Weights of a small transformer language model: MLP 640 GELU, vocabulary 8192.
Each number is 200 + 20 x the weight over its row's rms, rounded and kept within 0 to 999. Layers, rows and columns count from 0. The size before them is the row's rms in percent of the matrix's.

# layer 4 attention query, 256x320, rms 0.134, rows 172-191, columns 256-319
137,174,188,220,195,202,219,209,209,192,181,165,215,220,228,203,216,235,200,163,190,207,206,208,174,202,191,194,222,207,205,163,194,236,196,219,209,218,213,213,205,194,180,150,227,176,204,163,237,200,216,197,205,204,198,206,205,194,229,208,211,202,170,191,210
131,176,221,197,176,213,223,211,183,210,169,200,221,191,194,223,190,186,204,211,201,188,195,207,201,198,167,207,200,221,200,194,288,154,221,245,198,167,184,170,196,185,175,198,202,187,195,195,194,204,205,219,224,250,199,168,204,188,183,227,211,187,210,178,210
122,167,210,200,249,230,186,198,193,237,185,170,215,203,180,192,189,184,205,174,224,184,203,199,194,212,188,169,205,171,193,181,251,193,212,172,226,186,236,185,211,172,213,170,219,204,220,185,232,220,183,177,218,181,183,229,203,223,182,165,213,175,188,208,200
136,206,210,191,209,211,237,233,196,191,191,201,190,214,173,203,202,200,201,189,184,196,206,188,166,219,205,207,182,171,212,172,190,223,213,215,162,239,205,180,183,198,178,212,189,199,187,178,218,202,180,224,200,202,214,175,232,196,200,211,182,206,176,203,207
135,192,209,181,235,201,176,201,152,217,211,243,224,210,214,170,205,197,185,222,247,187,216,191,187,217,214,203,186,224,179,214,188,194,209,216,230,136,167,213,213,212,202,208,201,179,206,194,185,234,207,155,163,202,215,214,185,198,206,170,195,202,201,220,197
132,252,183,183,187,194,219,208,186,201,199,194,188,243,199,213,203,201,196,203,227,183,224,210,165,173,202,210,191,207,206,189,187,214,210,219,222,186,195,230,179,209,212,196,205,203,204,183,229,212,210,193,192,232,259,171,201,227,185,188,219,231,176,200,224
126,204,205,195,225,209,164,235,243,233,203,198,224,225,211,173,204,203,201,171,184,218,184,208,210,166,196,169,190,193,210,175,199,209,169,190,214,208,201,211,170,181,180,188,170,249,182,190,174,182,221,194,184,198,217,180,205,160,213,239,237,185,201,205,244
132,204,201,200,188,216,167,170,163,224,170,173,192,205,232,220,204,182,170,190,221,232,211,217,195,235,206,200,165,231,216,159,221,239,188,199,224,155,194,194,214,250,210,191,196,209,211,245,236,203,200,167,189,226,213,167,186,211,203,207,172,195,225,217,195
126,190,193,203,178,204,207,223,176,181,185,174,201,191,239,234,205,189,175,221,183,192,221,185,206,183,243,175,241,194,192,165,180,173,199,206,221,214,234,186,211,181,195,216,192,212,207,208,198,211,165,157,181,196,182,195,202,197,222,202,209,174,206,208,200
125,245,226,185,156,218,201,196,177,226,250,199,174,219,186,139,209,181,229,194,196,201,201,197,182,206,181,209,214,204,204,210,184,206,196,217,180,218,210,210,223,187,188,211,199,214,181,234,208,183,196,189,174,162,222,178,229,168,197,242,194,195,196,159,175
127,199,186,197,178,194,175,201,228,196,184,229,186,200,176,227,183,205,190,221,195,198,204,191,177,205,190,168,227,196,219,257,218,210,217,181,181,186,173,194,230,197,214,208,227,222,157,167,200,195,172,205,215,138,160,194,209,199,196,192,205,216,195,190,195
120,217,224,225,193,217,189,223,162,202,210,177,201,182,208,168,219,187,217,227,199,198,183,227,200,196,195,185,231,184,176,234,179,191,207,180,208,194,213,247,167,208,189,219,192,197,207,208,184,227,235,190,206,216,205,184,191,206,206,200,196,184,202,240,180
121,249,240,152,206,199,197,205,174,174,203,209,201,174,212,211,242,195,165,222,193,211,217,190,186,193,180,217,175,216,240,206,186,179,220,162,169,228,231,174,203,191,198,199,211,218,178,187,181,259,200,187,187,182,182,179,206,178,196,177,235,179,197,217,214
130,202,216,212,202,195,197,230,184,209,205,228,176,205,198,197,238,222,216,220,157,199,206,208,166,191,211,189,181,186,230,195,196,170,195,188,239,178,208,163,213,165,224,239,200,167,200,158,209,201,216,198,199,202,192,212,208,216,208,212,215,176,213,202,187
123,194,207,176,202,209,201,213,207,185,193,181,199,225,187,196,175,188,182,232,221,216,175,230,165,212,185,203,210,200,213,218,221,179,203,222,198,195,210,197,197,198,266,181,249,186,192,182,185,238,234,214,195,202,146,209,209,204,194,214,228,181,175,209,178
127,190,163,225,216,241,220,199,226,189,226,186,173,222,201,167,187,200,178,186,208,217,207,206,227,195,213,248,206,211,190,176,201,181,235,217,154,193,189,195,213,166,210,165,225,228,198,184,163,193,199,210,198,221,215,176,174,183,241,215,193,224,197,210,216
128,197,207,195,176,180,222,205,177,229,218,199,169,185,183,197,182,189,180,200,209,193,226,176,196,196,169,181,212,206,176,200,210,171,225,225,170,227,201,221,209,193,216,186,191,154,182,202,209,192,216,201,168,239,194,218,192,175,178,194,199,200,180,212,179
130,194,178,200,211,232,187,183,202,201,209,230,200,158,220,202,199,202,201,199,213,159,201,184,219,165,193,243,246,170,182,205,227,198,220,175,204,224,196,212,181,211,204,192,212,223,224,223,168,188,203,200,186,187,172,197,226,194,184,190,230,201,200,176,221
133,206,178,207,192,184,173,209,193,198,165,216,220,227,207,187,183,232,203,198,199,180,216,202,203,194,183,152,202,193,192,191,208,225,205,169,203,167,192,196,185,183,209,180,199,218,225,197,171,227,186,191,202,229,246,168,220,256,164,214,201,220,219,228,226
129,189,198,203,222,163,185,174,174,200,221,172,190,209,233,221,167,183,229,191,203,231,200,180,166,193,183,220,187,217,233,209,186,225,196,195,151,191,171,220,214,208,235,207,203,207,206,219,200,191,212,224,215,155,179,194,180,206,156,197,226,207,209,208,204
# layer 4 attention key, 256x320, rms 0.135, rows 172-191, columns 256-319
137,198,173,172,176,201,244,199,225,189,187,189,227,197,196,201,162,219,212,192,190,218,228,216,203,188,169,219,220,189,207,167,204,206,177,207,213,173,214,216,203,221,180,168,197,203,219,171,191,202,161,190,218,216,222,205,192,197,181,193,167,212,184,189,199
137,231,189,208,194,237,200,223,170,195,217,202,199,194,204,207,200,213,200,197,210,233,200,228,210,179,210,191,196,200,226,223,219,197,226,248,253,173,183,190,210,175,161,176,196,177,223,195,221,187,188,196,215,185,197,200,236,171,171,204,192,224,209,183,203
128,175,191,193,209,188,166,168,206,236,236,202,192,185,208,190,173,205,188,184,191,209,159,200,177,189,162,188,185,185,186,223,197,211,240,162,212,181,235,199,182,171,183,197,192,203,215,204,196,209,175,188,181,193,196,196,202,208,184,203,219,193,192,185,213
139,201,220,224,217,192,195,223,181,188,177,219,179,182,185,209,211,187,185,161,207,176,206,188,177,187,197,207,216,147,214,212,210,188,224,188,182,192,204,176,212,218,217,185,226,177,207,186,220,228,157,198,186,221,220,214,218,223,206,188,183,188,208,226,208
137,171,198,221,208,216,188,207,189,197,224,210,203,218,205,201,179,194,158,199,218,181,173,209,174,193,207,154,204,206,206,198,185,207,202,194,247,179,157,234,190,195,203,194,211,191,208,229,184,186,232,187,164,179,199,215,191,212,188,205,184,186,187,226,173
136,206,201,200,172,226,221,194,191,228,221,202,172,227,224,219,199,163,190,207,174,206,234,196,211,175,194,205,215,212,218,163,170,217,196,228,201,198,207,250,166,191,218,209,191,157,222,162,186,211,211,174,172,215,248,200,228,203,234,187,215,230,166,222,203
130,207,178,213,213,196,202,228,204,203,187,236,213,213,197,167,158,200,231,193,184,192,188,160,192,210,205,183,200,196,195,143,214,181,189,187,206,171,188,203,179,166,215,203,219,230,225,189,175,179,183,197,183,226,218,171,169,212,194,190,213,197,199,232,194
134,169,207,212,209,172,179,197,208,213,198,175,192,205,173,207,214,190,227,203,214,194,163,186,208,212,229,186,201,211,210,195,220,224,230,165,208,212,210,202,234,230,219,240,189,203,178,224,208,199,200,219,187,211,262,228,169,195,211,189,188,242,184,196,174
131,220,186,187,221,186,205,208,200,204,214,208,181,202,221,203,174,200,181,210,205,204,257,177,202,203,215,182,202,202,161,169,194,201,213,165,236,209,212,193,207,225,186,187,178,175,196,191,207,217,213,192,164,197,186,218,222,180,203,189,250,219,203,165,185
131,196,240,207,190,236,200,205,210,211,211,166,209,194,212,174,187,196,174,180,198,201,204,199,212,200,236,207,207,205,197,210,210,175,211,216,205,210,199,232,170,209,183,219,203,227,152,218,225,211,214,211,217,189,233,183,213,203,185,218,172,198,209,215,217
126,158,201,183,174,251,174,243,225,193,198,209,198,204,191,204,190,176,194,221,172,221,205,158,183,198,232,193,233,190,228,224,212,214,199,193,207,219,154,181,190,182,189,183,213,215,175,210,201,200,218,212,230,193,159,223,238,188,178,190,221,184,240,179,192
123,230,210,234,176,168,190,228,196,229,223,224,203,148,220,195,209,194,187,176,144,218,171,225,183,226,180,194,246,179,197,192,205,229,202,181,195,194,183,196,190,184,197,233,172,181,170,193,180,245,215,208,197,182,215,244,182,198,189,173,218,174,213,184,190
128,201,209,172,215,177,184,222,202,159,195,222,191,218,203,190,197,189,181,206,209,232,238,199,193,184,207,223,183,196,172,230,202,193,227,195,176,210,193,164,198,217,202,183,175,197,173,242,183,209,178,216,196,188,193,204,183,211,203,211,224,175,197,206,193
130,193,227,210,198,209,206,212,167,202,183,227,219,207,207,160,236,231,258,190,204,229,243,215,202,194,217,196,222,196,196,167,187,221,195,199,223,213,231,194,213,180,206,216,211,159,175,171,185,208,213,217,188,197,187,185,230,206,171,210,197,188,227,216,184
132,250,195,172,195,205,224,201,204,214,214,205,219,201,190,188,205,198,204,199,189,203,202,202,181,224,195,204,193,221,201,175,185,189,205,221,208,196,221,208,173,204,203,224,201,173,206,217,162,193,203,165,201,259,167,184,203,236,207,203,187,178,191,190,164
136,202,209,206,225,234,202,196,214,195,217,191,175,230,213,170,216,223,224,196,186,239,181,209,225,182,210,226,206,171,168,183,166,260,225,217,191,166,209,222,186,179,216,137,186,220,225,221,185,207,147,204,182,223,199,211,190,174,229,154,220,192,215,215,186
136,208,201,187,195,170,228,204,202,203,216,179,159,175,205,209,195,197,205,199,197,188,199,226,197,193,204,192,188,204,194,230,194,219,222,201,208,194,208,193,180,216,193,180,178,209,184,186,192,205,237,182,190,218,194,216,198,165,201,231,190,176,189,221,218
137,187,218,196,207,183,196,206,190,176,239,215,172,171,232,232,202,184,227,179,203,180,161,206,228,177,215,200,217,204,219,189,206,224,217,210,212,216,202,160,226,185,204,185,196,192,224,194,200,161,206,223,184,198,162,209,213,185,192,196,215,200,181,198,211
139,200,195,224,200,204,177,219,208,228,150,158,187,244,187,200,186,199,207,179,169,161,199,200,145,179,216,173,202,156,239,178,196,223,203,182,225,201,181,216,201,173,177,209,174,217,200,220,202,223,194,203,195,222,230,208,228,192,221,190,185,224,207,241,228
137,176,166,201,200,202,190,198,205,212,224,183,163,208,233,221,187,193,208,182,182,211,196,147,195,189,199,226,199,227,218,210,187,194,216,186,231,173,197,184,195,176,215,233,186,249,203,188,196,192,190,206,208,204,184,182,179,194,226,216,220,213,249,211,200
# layer 4 attention value, 256x320, rms 0.136, rows 128-162, columns 256-319
096,226,192,234,206,204,206,198,205,183,209,217,222,224,191,198,207,206,223,176,213,191,197,234,187,196,206,193,179,196,182,171,207,183,180,251,229,230,216,175,200,179,222,197,215,202,210,205,213,224,182,161,206,214,226,203,239,222,202,150,196,195,215,158,176
099,201,165,178,177,180,201,220,191,212,219,199,193,216,193,190,214,199,207,186,210,201,187,196,213,182,236,229,218,211,195,209,194,181,242,188,192,205,215,195,228,194,237,206,181,193,203,210,213,177,208,184,243,218,218,198,185,195,177,193,219,180,196,205,151
089,240,174,225,186,185,201,198,202,239,188,174,212,188,176,182,203,203,190,215,210,200,189,169,238,183,216,179,163,211,179,226,213,203,201,216,164,231,187,227,217,226,232,217,214,192,222,204,184,201,176,234,224,204,208,174,188,177,187,166,167,192,190,214,212
090,238,154,206,217,219,227,228,189,222,187,221,202,210,199,188,198,169,173,187,197,203,217,204,234,179,178,185,190,182,192,194,189,215,204,189,201,185,237,224,184,204,193,174,208,202,189,202,211,199,197,148,198,189,203,181,197,221,184,199,200,234,216,213,187
098,191,238,199,180,197,190,191,221,196,171,228,209,210,206,192,199,217,191,176,174,181,223,226,184,177,191,191,210,191,191,225,202,215,214,194,223,217,157,186,194,212,189,175,188,232,175,201,194,182,202,198,208,211,230,190,207,172,223,226,190,194,222,189,196
096,180,197,193,184,213,220,194,222,185,200,159,168,208,226,192,192,209,194,180,174,234,175,177,208,209,212,183,206,220,242,210,209,198,217,205,199,214,188,216,154,227,186,202,186,221,212,169,244,210,216,177,167,217,216,169,171,215,195,200,188,205,211,184,201
099,231,218,173,215,193,192,214,167,232,214,196,241,228,197,191,183,191,237,233,193,176,166,156,175,188,195,221,211,191,207,194,186,216,200,198,212,223,224,202,203,187,183,210,196,195,200,194,225,168,187,216,186,221,196,198,207,218,176,166,223,200,194,150,204
100,235,234,218,229,203,173,232,209,192,221,166,177,179,215,166,168,195,196,190,197,188,218,226,172,210,168,191,224,191,205,187,181,221,214,217,195,206,252,160,162,163,204,220,254,196,235,189,190,206,210,224,209,176,195,194,195,226,206,211,213,210,218,191,186
095,229,235,180,231,172,193,194,223,182,232,188,186,202,179,173,228,217,206,152,223,185,184,182,178,218,215,190,182,208,196,234,179,219,238,223,191,200,203,197,224,170,228,213,200,189,202,233,188,223,171,179,193,195,188,207,222,165,219,166,227,204,188,167,175
097,169,217,234,226,193,207,199,195,237,140,212,200,204,193,210,202,221,184,238,164,187,221,181,214,221,184,214,217,168,203,201,171,185,206,197,236,214,190,184,193,193,201,197,202,213,178,191,216,188,177,200,182,190,186,214,221,187,164,188,224,174,209,186,163
100,159,172,213,207,227,172,192,205,173,166,210,218,223,160,181,219,199,172,175,212,207,193,195,233,208,216,196,188,202,202,177,229,221,199,189,191,219,175,203,190,205,227,188,206,182,224,227,193,232,206,191,209,216,194,219,209,246,182,210,227,166,213,205,187
096,191,183,182,181,211,230,207,222,214,193,215,199,150,187,236,224,166,213,200,164,190,208,187,209,193,165,184,167,209,214,228,207,164,197,194,187,197,211,208,219,198,182,202,181,206,187,196,205,190,193,207,191,161,216,230,205,202,185,214,217,182,174,143,200
091,181,231,198,218,204,203,220,215,198,194,218,161,208,201,177,223,244,215,226,159,219,196,185,211,214,195,195,185,225,194,217,184,254,223,212,185,204,195,172,179,218,181,182,195,223,221,194,203,178,243,207,213,218,173,181,179,190,158,198,200,196,220,174,156
096,212,214,210,167,244,221,196,147,185,201,200,209,227,222,197,203,220,183,212,173,210,214,210,177,217,195,189,188,210,220,209,200,196,182,213,195,219,181,214,219,191,202,210,202,198,185,206,203,242,210,200,208,198,173,147,201,177,222,187,203,165,215,185,203
089,215,201,217,198,205,187,210,189,198,171,234,210,211,194,226,181,240,173,232,212,216,226,220,217,202,210,198,188,180,181,184,253,229,193,200,184,211,224,205,195,231,188,197,203,210,204,184,196,181,184,206,229,234,188,183,184,167,187,182,192,200,170,238,223
093,188,206,203,218,189,184,237,191,199,192,240,196,223,199,205,183,220,194,166,230,166,206,168,187,189,205,236,234,236,197,214,198,202,197,212,226,228,186,215,156,210,199,174,189,212,201,196,188,178,203,226,173,162,191,194,218,202,208,196,200,179,185,218,201
099,193,206,170,228,238,207,169,192,190,201,199,211,179,195,211,201,213,207,227,172,211,176,187,203,217,176,182,217,186,198,200,166,208,185,199,230,172,174,203,173,227,204,190,195,207,242,221,183,199,197,184,237,226,188,179,211,211,176,199,207,216,178,215,214
098,184,252,164,194,203,179,230,207,196,183,152,206,218,222,197,138,204,204,160,254,173,202,192,196,210,201,197,192,177,215,177,161,184,204,207,202,187,201,204,201,220,202,173,210,200,214,187,210,207,188,198,225,229,175,181,207,183,218,195,173,202,195,214,206
096,176,205,169,197,184,186,243,187,179,222,207,246,218,213,210,218,188,187,186,210,185,228,174,183,198,190,197,208,223,184,196,206,198,200,180,195,213,213,202,195,259,204,192,195,202,204,206,228,177,188,225,203,183,187,187,205,198,205,177,205,189,226,215,187
097,173,227,182,194,208,202,219,185,165,225,190,258,195,202,242,201,214,226,207,209,132,162,205,235,206,205,207,195,227,222,210,200,180,217,171,147,206,225,183,185,205,214,221,186,185,178,191,171,220,206,209,208,177,191,203,219,184,189,180,203,196,150,184,159
094,190,201,193,204,196,208,212,239,178,199,196,211,167,168,225,186,220,243,197,248,203,199,208,196,187,210,205,190,221,215,249,210,215,203,201,224,207,214,183,203,224,204,201,175,212,185,177,212,191,210,232,185,182,185,192,225,215,194,216,229,207,192,185,169
091,187,162,228,196,218,206,197,208,197,196,211,203,212,202,208,208,191,228,214,191,214,207,209,225,222,208,173,220,201,207,217,195,167,175,192,201,163,188,164,204,222,154,181,243,186,154,214,195,219,214,190,201,215,179,205,189,194,178,208,190,195,199,194,193
094,189,204,220,184,167,227,215,239,177,229,194,211,242,180,216,209,175,224,188,165,225,213,195,196,191,220,175,215,193,215,170,204,206,179,165,192,205,181,218,208,191,213,188,209,195,210,170,190,177,195,204,227,222,212,202,198,191,170,194,166,211,213,223,236
099,214,194,192,195,215,188,209,204,211,213,225,199,190,204,188,216,210,186,158,203,181,198,185,161,161,207,210,208,218,222,200,185,204,201,169,162,215,177,169,194,209,228,216,199,197,196,172,217,192,215,229,204,193,194,185,208,211,212,227,214,219,220,204,164
092,212,171,207,194,238,218,169,164,200,196,193,202,200,212,165,205,188,214,209,183,202,226,170,229,220,194,185,207,207,221,183,224,204,191,200,195,230,177,187,187,182,210,198,231,180,202,224,177,189,176,229,171,219,209,213,178,231,187,192,213,200,188,194,186
097,236,213,179,198,213,212,213,237,200,228,210,224,200,196,218,154,225,231,182,214,230,208,218,183,213,218,150,224,200,191,186,236,175,178,210,207,187,229,208,188,198,197,224,202,224,219,223,189,163,198,197,219,199,186,202,227,195,180,218,211,189,223,190,178
088,181,176,191,229,210,195,188,227,201,233,236,184,213,191,213,191,206,206,207,208,205,164,184,220,181,239,252,184,175,213,200,199,203,222,189,189,206,209,230,192,169,228,182,189,187,212,208,217,160,204,221,203,183,197,205,202,216,185,196,201,237,177,191,185
095,188,182,177,206,202,192,186,211,205,206,237,207,173,187,208,218,245,183,191,217,176,178,188,174,223,221,168,197,186,182,211,205,231,202,172,214,201,195,217,198,211,185,197,223,200,187,195,180,188,217,188,211,205,190,217,218,213,194,224,208,211,201,187,211
091,235,193,187,207,190,206,190,197,217,188,199,207,165,231,205,190,188,193,184,196,201,194,187,205,200,209,203,188,169,233,207,200,173,171,220,203,175,225,209,229,201,160,206,183,206,172,205,175,200,178,214,181,196,185,216,204,208,192,193,218,187,220,185,198
093,170,226,190,167,185,180,208,228,184,195,196,191,204,197,209,232,212,225,224,192,208,195,193,177,202,197,176,214,184,196,183,206,196,190,197,224,160,217,190,210,175,177,198,215,201,252,207,206,226,187,209,205,200,211,236,188,177,225,217,208,182,206,183,199
094,214,220,215,169,192,213,199,210,194,211,166,201,226,172,198,182,223,208,200,209,186,198,235,190,184,202,176,198,205,235,195,196,196,192,205,220,190,187,212,216,193,212,219,232,205,198,226,197,189,209,204,182,157,168,176,207,235,203,183,206,179,213,187,202
095,178,222,199,198,192,184,215,205,204,212,163,199,187,214,183,183,183,217,204,223,185,197,222,222,203,174,189,213,205,162,179,191,192,194,188,220,182,215,235,204,180,202,211,203,194,164,212,213,200,176,193,230,184,205,210,218,205,210,213,192,197,179,219,161
091,211,219,196,178,195,172,190,189,208,226,224,194,176,187,237,197,211,196,205,179,182,206,188,207,166,210,216,206,243,219,158,192,211,194,176,175,197,204,201,199,219,179,217,169,185,180,202,203,154,202,184,186,235,212,197,178,218,204,176,189,224,197,204,189
091,214,218,177,200,185,207,185,203,172,197,183,202,221,253,213,179,199,214,192,206,182,194,194,235,208,216,171,160,199,177,171,177,218,186,194,230,198,178,179,225,205,160,216,197,191,200,175,226,231,215,231,196,183,178,219,179,208,199,196,220,208,205,223,220
095,172,187,207,194,207,238,213,196,204,203,224,196,173,171,234,170,204,214,183,211,188,218,190,190,223,199,190,212,207,188,206,236,224,235,189,250,232,195,202,199,225,200,204,187,188,207,193,209,188,198,211,224,199,197,182,184,231,163,175,235,205,196,221,186
# layer 4 attention output (transposed), 256x320, rms 0.271, rows 128-161, columns 256-319
106,180,190,191,205,207,203,218,233,202,186,219,177,221,181,199,183,163,230,186,242,184,199,182,214,227,231,202,228,186,202,212,221,209,215,195,220,190,200,234,221,222,200,221,214,254,209,175,208,191,174,217,205,203,211,189,173,206,176,201,175,184,214,239,187
100,187,247,197,223,212,185,191,211,195,210,207,214,220,214,192,206,211,205,184,192,177,220,189,207,218,201,197,180,171,203,195,213,205,196,185,191,182,203,219,188,215,184,204,184,201,207,173,208,219,192,244,221,188,230,185,220,188,195,165,230,185,177,212,158
091,173,198,217,201,182,203,201,208,185,210,202,222,207,208,187,211,201,190,211,238,198,210,216,184,171,158,214,184,141,211,197,232,230,194,179,202,189,199,181,186,187,169,190,234,172,196,155,193,227,220,160,175,205,191,236,210,197,211,198,242,228,225,214,202
095,161,217,225,170,171,185,209,234,186,219,210,169,210,225,231,247,251,171,194,202,209,176,204,155,183,202,169,177,205,190,198,210,181,193,171,198,205,212,227,210,201,212,183,187,191,204,207,210,196,191,184,202,156,190,211,200,170,203,202,216,173,196,198,194
094,226,192,222,255,203,186,219,213,233,194,215,189,206,197,162,170,215,219,232,209,168,208,216,206,188,202,232,243,200,174,232,205,172,197,161,198,193,214,206,181,204,219,192,256,159,179,213,206,206,194,222,190,186,188,203,205,198,201,187,169,239,196,210,193
099,198,190,187,209,217,210,181,188,214,189,197,215,182,187,237,212,204,172,239,213,158,200,180,205,211,217,214,202,219,190,169,213,213,219,229,225,152,188,203,215,194,211,179,234,192,176,151,200,216,186,234,241,220,196,223,204,207,214,208,224,201,196,230,178
096,188,169,209,212,205,173,205,244,199,228,204,214,160,227,172,219,219,183,186,215,175,210,202,192,221,227,185,217,197,198,197,205,193,215,234,185,235,171,197,192,204,202,208,188,196,208,211,174,215,169,220,199,202,183,212,179,191,228,184,174,185,203,174,211
101,182,188,228,221,178,211,169,206,189,167,217,193,170,215,208,201,190,195,171,219,190,178,212,148,180,183,208,176,221,176,181,196,237,209,162,222,206,193,206,206,243,214,183,187,211,201,219,185,200,199,192,222,222,205,244,188,209,204,238,224,199,218,214,173
096,175,200,181,179,207,176,213,229,199,219,188,209,176,232,198,223,164,192,198,201,213,173,173,184,201,236,213,213,161,210,175,204,193,205,177,183,154,175,187,213,189,179,215,191,217,201,176,175,201,212,200,176,177,222,202,170,192,192,165,202,211,208,200,210
097,169,237,189,213,189,198,211,197,193,208,155,216,219,195,214,197,176,173,200,223,189,222,185,185,196,218,176,242,246,211,183,212,233,178,184,204,239,222,173,168,198,185,169,190,178,240,188,209,203,228,231,227,161,208,174,186,183,209,195,223,232,208,202,200
099,210,203,199,224,228,196,191,187,212,224,168,210,228,206,195,224,161,216,214,177,201,189,186,209,177,236,189,227,214,210,201,233,169,191,210,217,197,188,219,183,162,198,187,163,231,193,222,227,185,180,185,210,195,161,187,168,178,213,211,185,194,139,181,250
099,222,191,194,217,132,176,208,191,192,211,192,230,202,169,165,195,223,181,197,192,219,187,196,202,210,189,210,204,215,175,199,206,241,218,208,185,219,223,137,218,203,241,182,188,215,202,198,190,217,177,214,185,184,181,190,179,234,197,207,214,174,185,199,185
089,198,214,198,170,208,199,215,205,187,183,216,207,209,224,193,195,208,227,207,204,204,197,186,194,195,211,174,195,187,165,198,172,221,190,220,214,190,191,182,193,204,178,221,203,168,196,203,158,184,180,191,243,167,179,215,149,228,187,215,216,222,172,206,193
094,238,194,183,220,233,205,199,197,179,182,180,230,193,179,197,231,159,192,176,205,217,165,173,193,199,215,232,195,230,178,242,200,189,183,202,188,216,228,222,242,206,172,190,221,169,187,205,201,189,196,196,165,201,199,204,183,200,191,159,210,203,172,220,223
095,210,214,199,182,185,163,168,212,197,211,169,212,187,188,201,195,218,187,203,200,203,206,241,209,179,196,167,191,209,209,185,185,187,208,220,245,146,198,225,212,166,194,188,200,205,216,186,213,193,174,184,196,178,193,191,204,213,213,205,197,191,196,175,216
098,222,193,206,197,161,198,178,215,185,187,192,220,251,183,202,238,175,227,218,216,181,245,204,231,190,176,179,172,167,230,191,232,207,209,181,186,209,215,205,209,198,191,202,192,226,183,204,201,241,201,152,212,194,246,221,212,207,185,187,201,211,204,211,223
099,187,194,199,156,225,212,247,235,183,167,206,187,193,215,219,174,205,177,195,192,199,213,230,193,192,164,166,185,209,194,202,185,180,242,213,190,170,208,217,195,184,212,183,216,188,172,199,209,212,202,209,162,175,185,181,217,165,221,211,194,225,224,230,185
101,216,189,198,181,205,187,225,211,234,188,192,167,201,175,230,219,236,258,180,193,217,188,208,192,171,215,210,215,201,195,216,189,208,209,188,188,206,183,215,192,186,194,213,218,196,185,161,204,193,207,191,207,212,229,208,218,197,214,204,178,205,177,213,186
096,218,176,220,208,208,205,213,205,217,191,212,160,224,193,209,235,199,211,189,214,227,192,157,214,184,229,222,219,201,227,214,223,166,187,205,213,191,187,178,211,181,225,175,191,198,215,184,183,188,186,214,195,220,193,200,210,213,189,208,194,175,247,181,181
097,194,203,148,209,197,210,189,204,220,226,182,182,212,229,194,190,180,169,210,217,222,214,185,199,205,177,221,201,192,207,218,186,198,213,204,207,208,213,197,198,176,218,209,151,236,209,215,145,228,193,183,181,176,196,199,225,207,201,206,188,215,194,205,194
093,181,204,219,200,224,215,206,208,204,167,206,193,198,211,184,210,173,187,214,175,195,206,221,221,200,202,185,222,158,206,184,196,216,206,174,192,224,200,136,222,176,209,186,166,198,205,226,215,173,206,229,205,194,235,177,205,197,213,232,197,165,235,232,210
090,198,165,184,202,220,197,196,235,200,197,202,186,189,214,205,208,196,155,222,187,180,220,186,204,193,178,185,181,198,209,217,200,231,191,214,187,231,196,198,184,187,251,217,188,230,232,221,212,184,226,203,230,165,173,170,193,221,217,208,181,240,204,222,212
097,214,187,229,231,204,167,198,220,219,210,174,164,206,210,206,161,195,211,221,206,203,191,219,156,222,179,240,189,181,218,208,200,165,199,162,194,189,171,165,193,231,193,190,117,202,171,215,195,219,224,180,244,235,198,184,192,230,188,244,186,179,207,207,186
095,183,192,226,194,174,195,194,196,184,191,204,240,192,236,184,212,174,189,215,197,175,205,152,196,227,216,213,182,187,205,213,172,215,206,167,240,232,208,194,170,203,213,168,200,214,217,219,166,256,171,171,201,207,199,210,169,216,215,203,224,197,182,176,196
092,180,202,180,197,204,232,207,188,227,159,213,206,213,178,191,204,184,214,210,201,180,213,249,215,201,199,201,180,201,244,208,163,212,158,202,214,188,212,207,182,220,220,177,190,225,180,212,195,203,174,174,216,192,171,170,170,210,185,163,180,215,174,195,171
098,207,206,204,213,182,173,159,223,191,193,213,210,195,185,196,211,194,196,243,185,149,206,197,165,202,217,208,236,205,193,210,222,196,216,189,192,199,210,166,208,207,184,184,194,171,218,180,220,216,193,249,186,182,220,174,172,195,216,154,200,191,176,198,195
086,215,209,205,186,231,180,161,220,168,161,176,196,184,193,182,207,160,192,220,218,216,198,180,207,226,181,207,190,191,182,203,195,196,178,209,238,201,187,180,223,185,224,230,159,218,203,197,142,232,187,187,213,182,192,175,189,196,242,186,199,190,221,205,204
102,226,183,212,206,217,195,212,233,196,169,220,228,163,217,184,211,169,192,191,176,210,181,183,219,208,226,192,243,209,209,182,154,195,186,201,180,228,155,203,190,192,204,206,151,207,210,201,214,221,188,204,141,208,205,161,197,215,186,208,169,161,242,184,218
089,185,185,202,189,175,188,210,189,203,210,195,195,201,206,254,221,190,191,214,187,212,206,188,175,207,212,203,225,188,196,181,256,208,190,183,186,169,202,199,210,218,208,163,196,189,209,201,228,172,225,208,205,200,222,188,177,186,221,169,204,231,225,175,179
091,231,219,163,187,202,156,197,220,190,215,196,208,212,228,184,168,164,169,206,205,183,228,196,190,208,197,209,208,177,184,238,207,222,176,206,190,207,153,180,212,203,196,187,198,215,217,194,207,179,207,208,175,186,199,220,212,200,169,196,217,176,221,206,238
100,181,199,184,184,207,183,182,197,162,183,210,206,194,205,215,225,148,184,199,205,248,192,199,188,211,215,196,205,165,206,213,193,192,226,192,169,237,195,174,194,201,215,204,208,183,239,199,195,199,210,173,204,224,198,241,190,194,205,199,178,200,192,186,198
092,164,190,208,196,182,201,210,194,245,198,192,221,189,227,180,217,225,188,181,223,177,163,207,217,207,183,200,198,183,195,215,206,237,213,241,174,236,192,196,185,188,211,237,191,215,209,186,196,198,217,218,189,193,170,238,204,189,203,185,171,184,203,155,185
099,217,190,191,192,236,194,254,206,178,179,226,223,240,213,206,220,158,193,180,170,194,208,203,206,182,200,208,177,203,224,218,206,215,196,217,195,221,216,193,214,189,215,155,159,178,185,222,210,221,188,185,199,198,187,216,241,213,224,197,219,168,217,224,240
092,192,197,211,214,179,168,163,156,222,181,204,197,212,203,152,196,167,169,198,196,218,226,187,146,191,188,210,197,149,210,196,161,185,194,234,215,156,243,226,211,212,202,187,186,231,210,195,163,201,208,220,188,205,200,212,208,164,196,221,164,220,192,210,185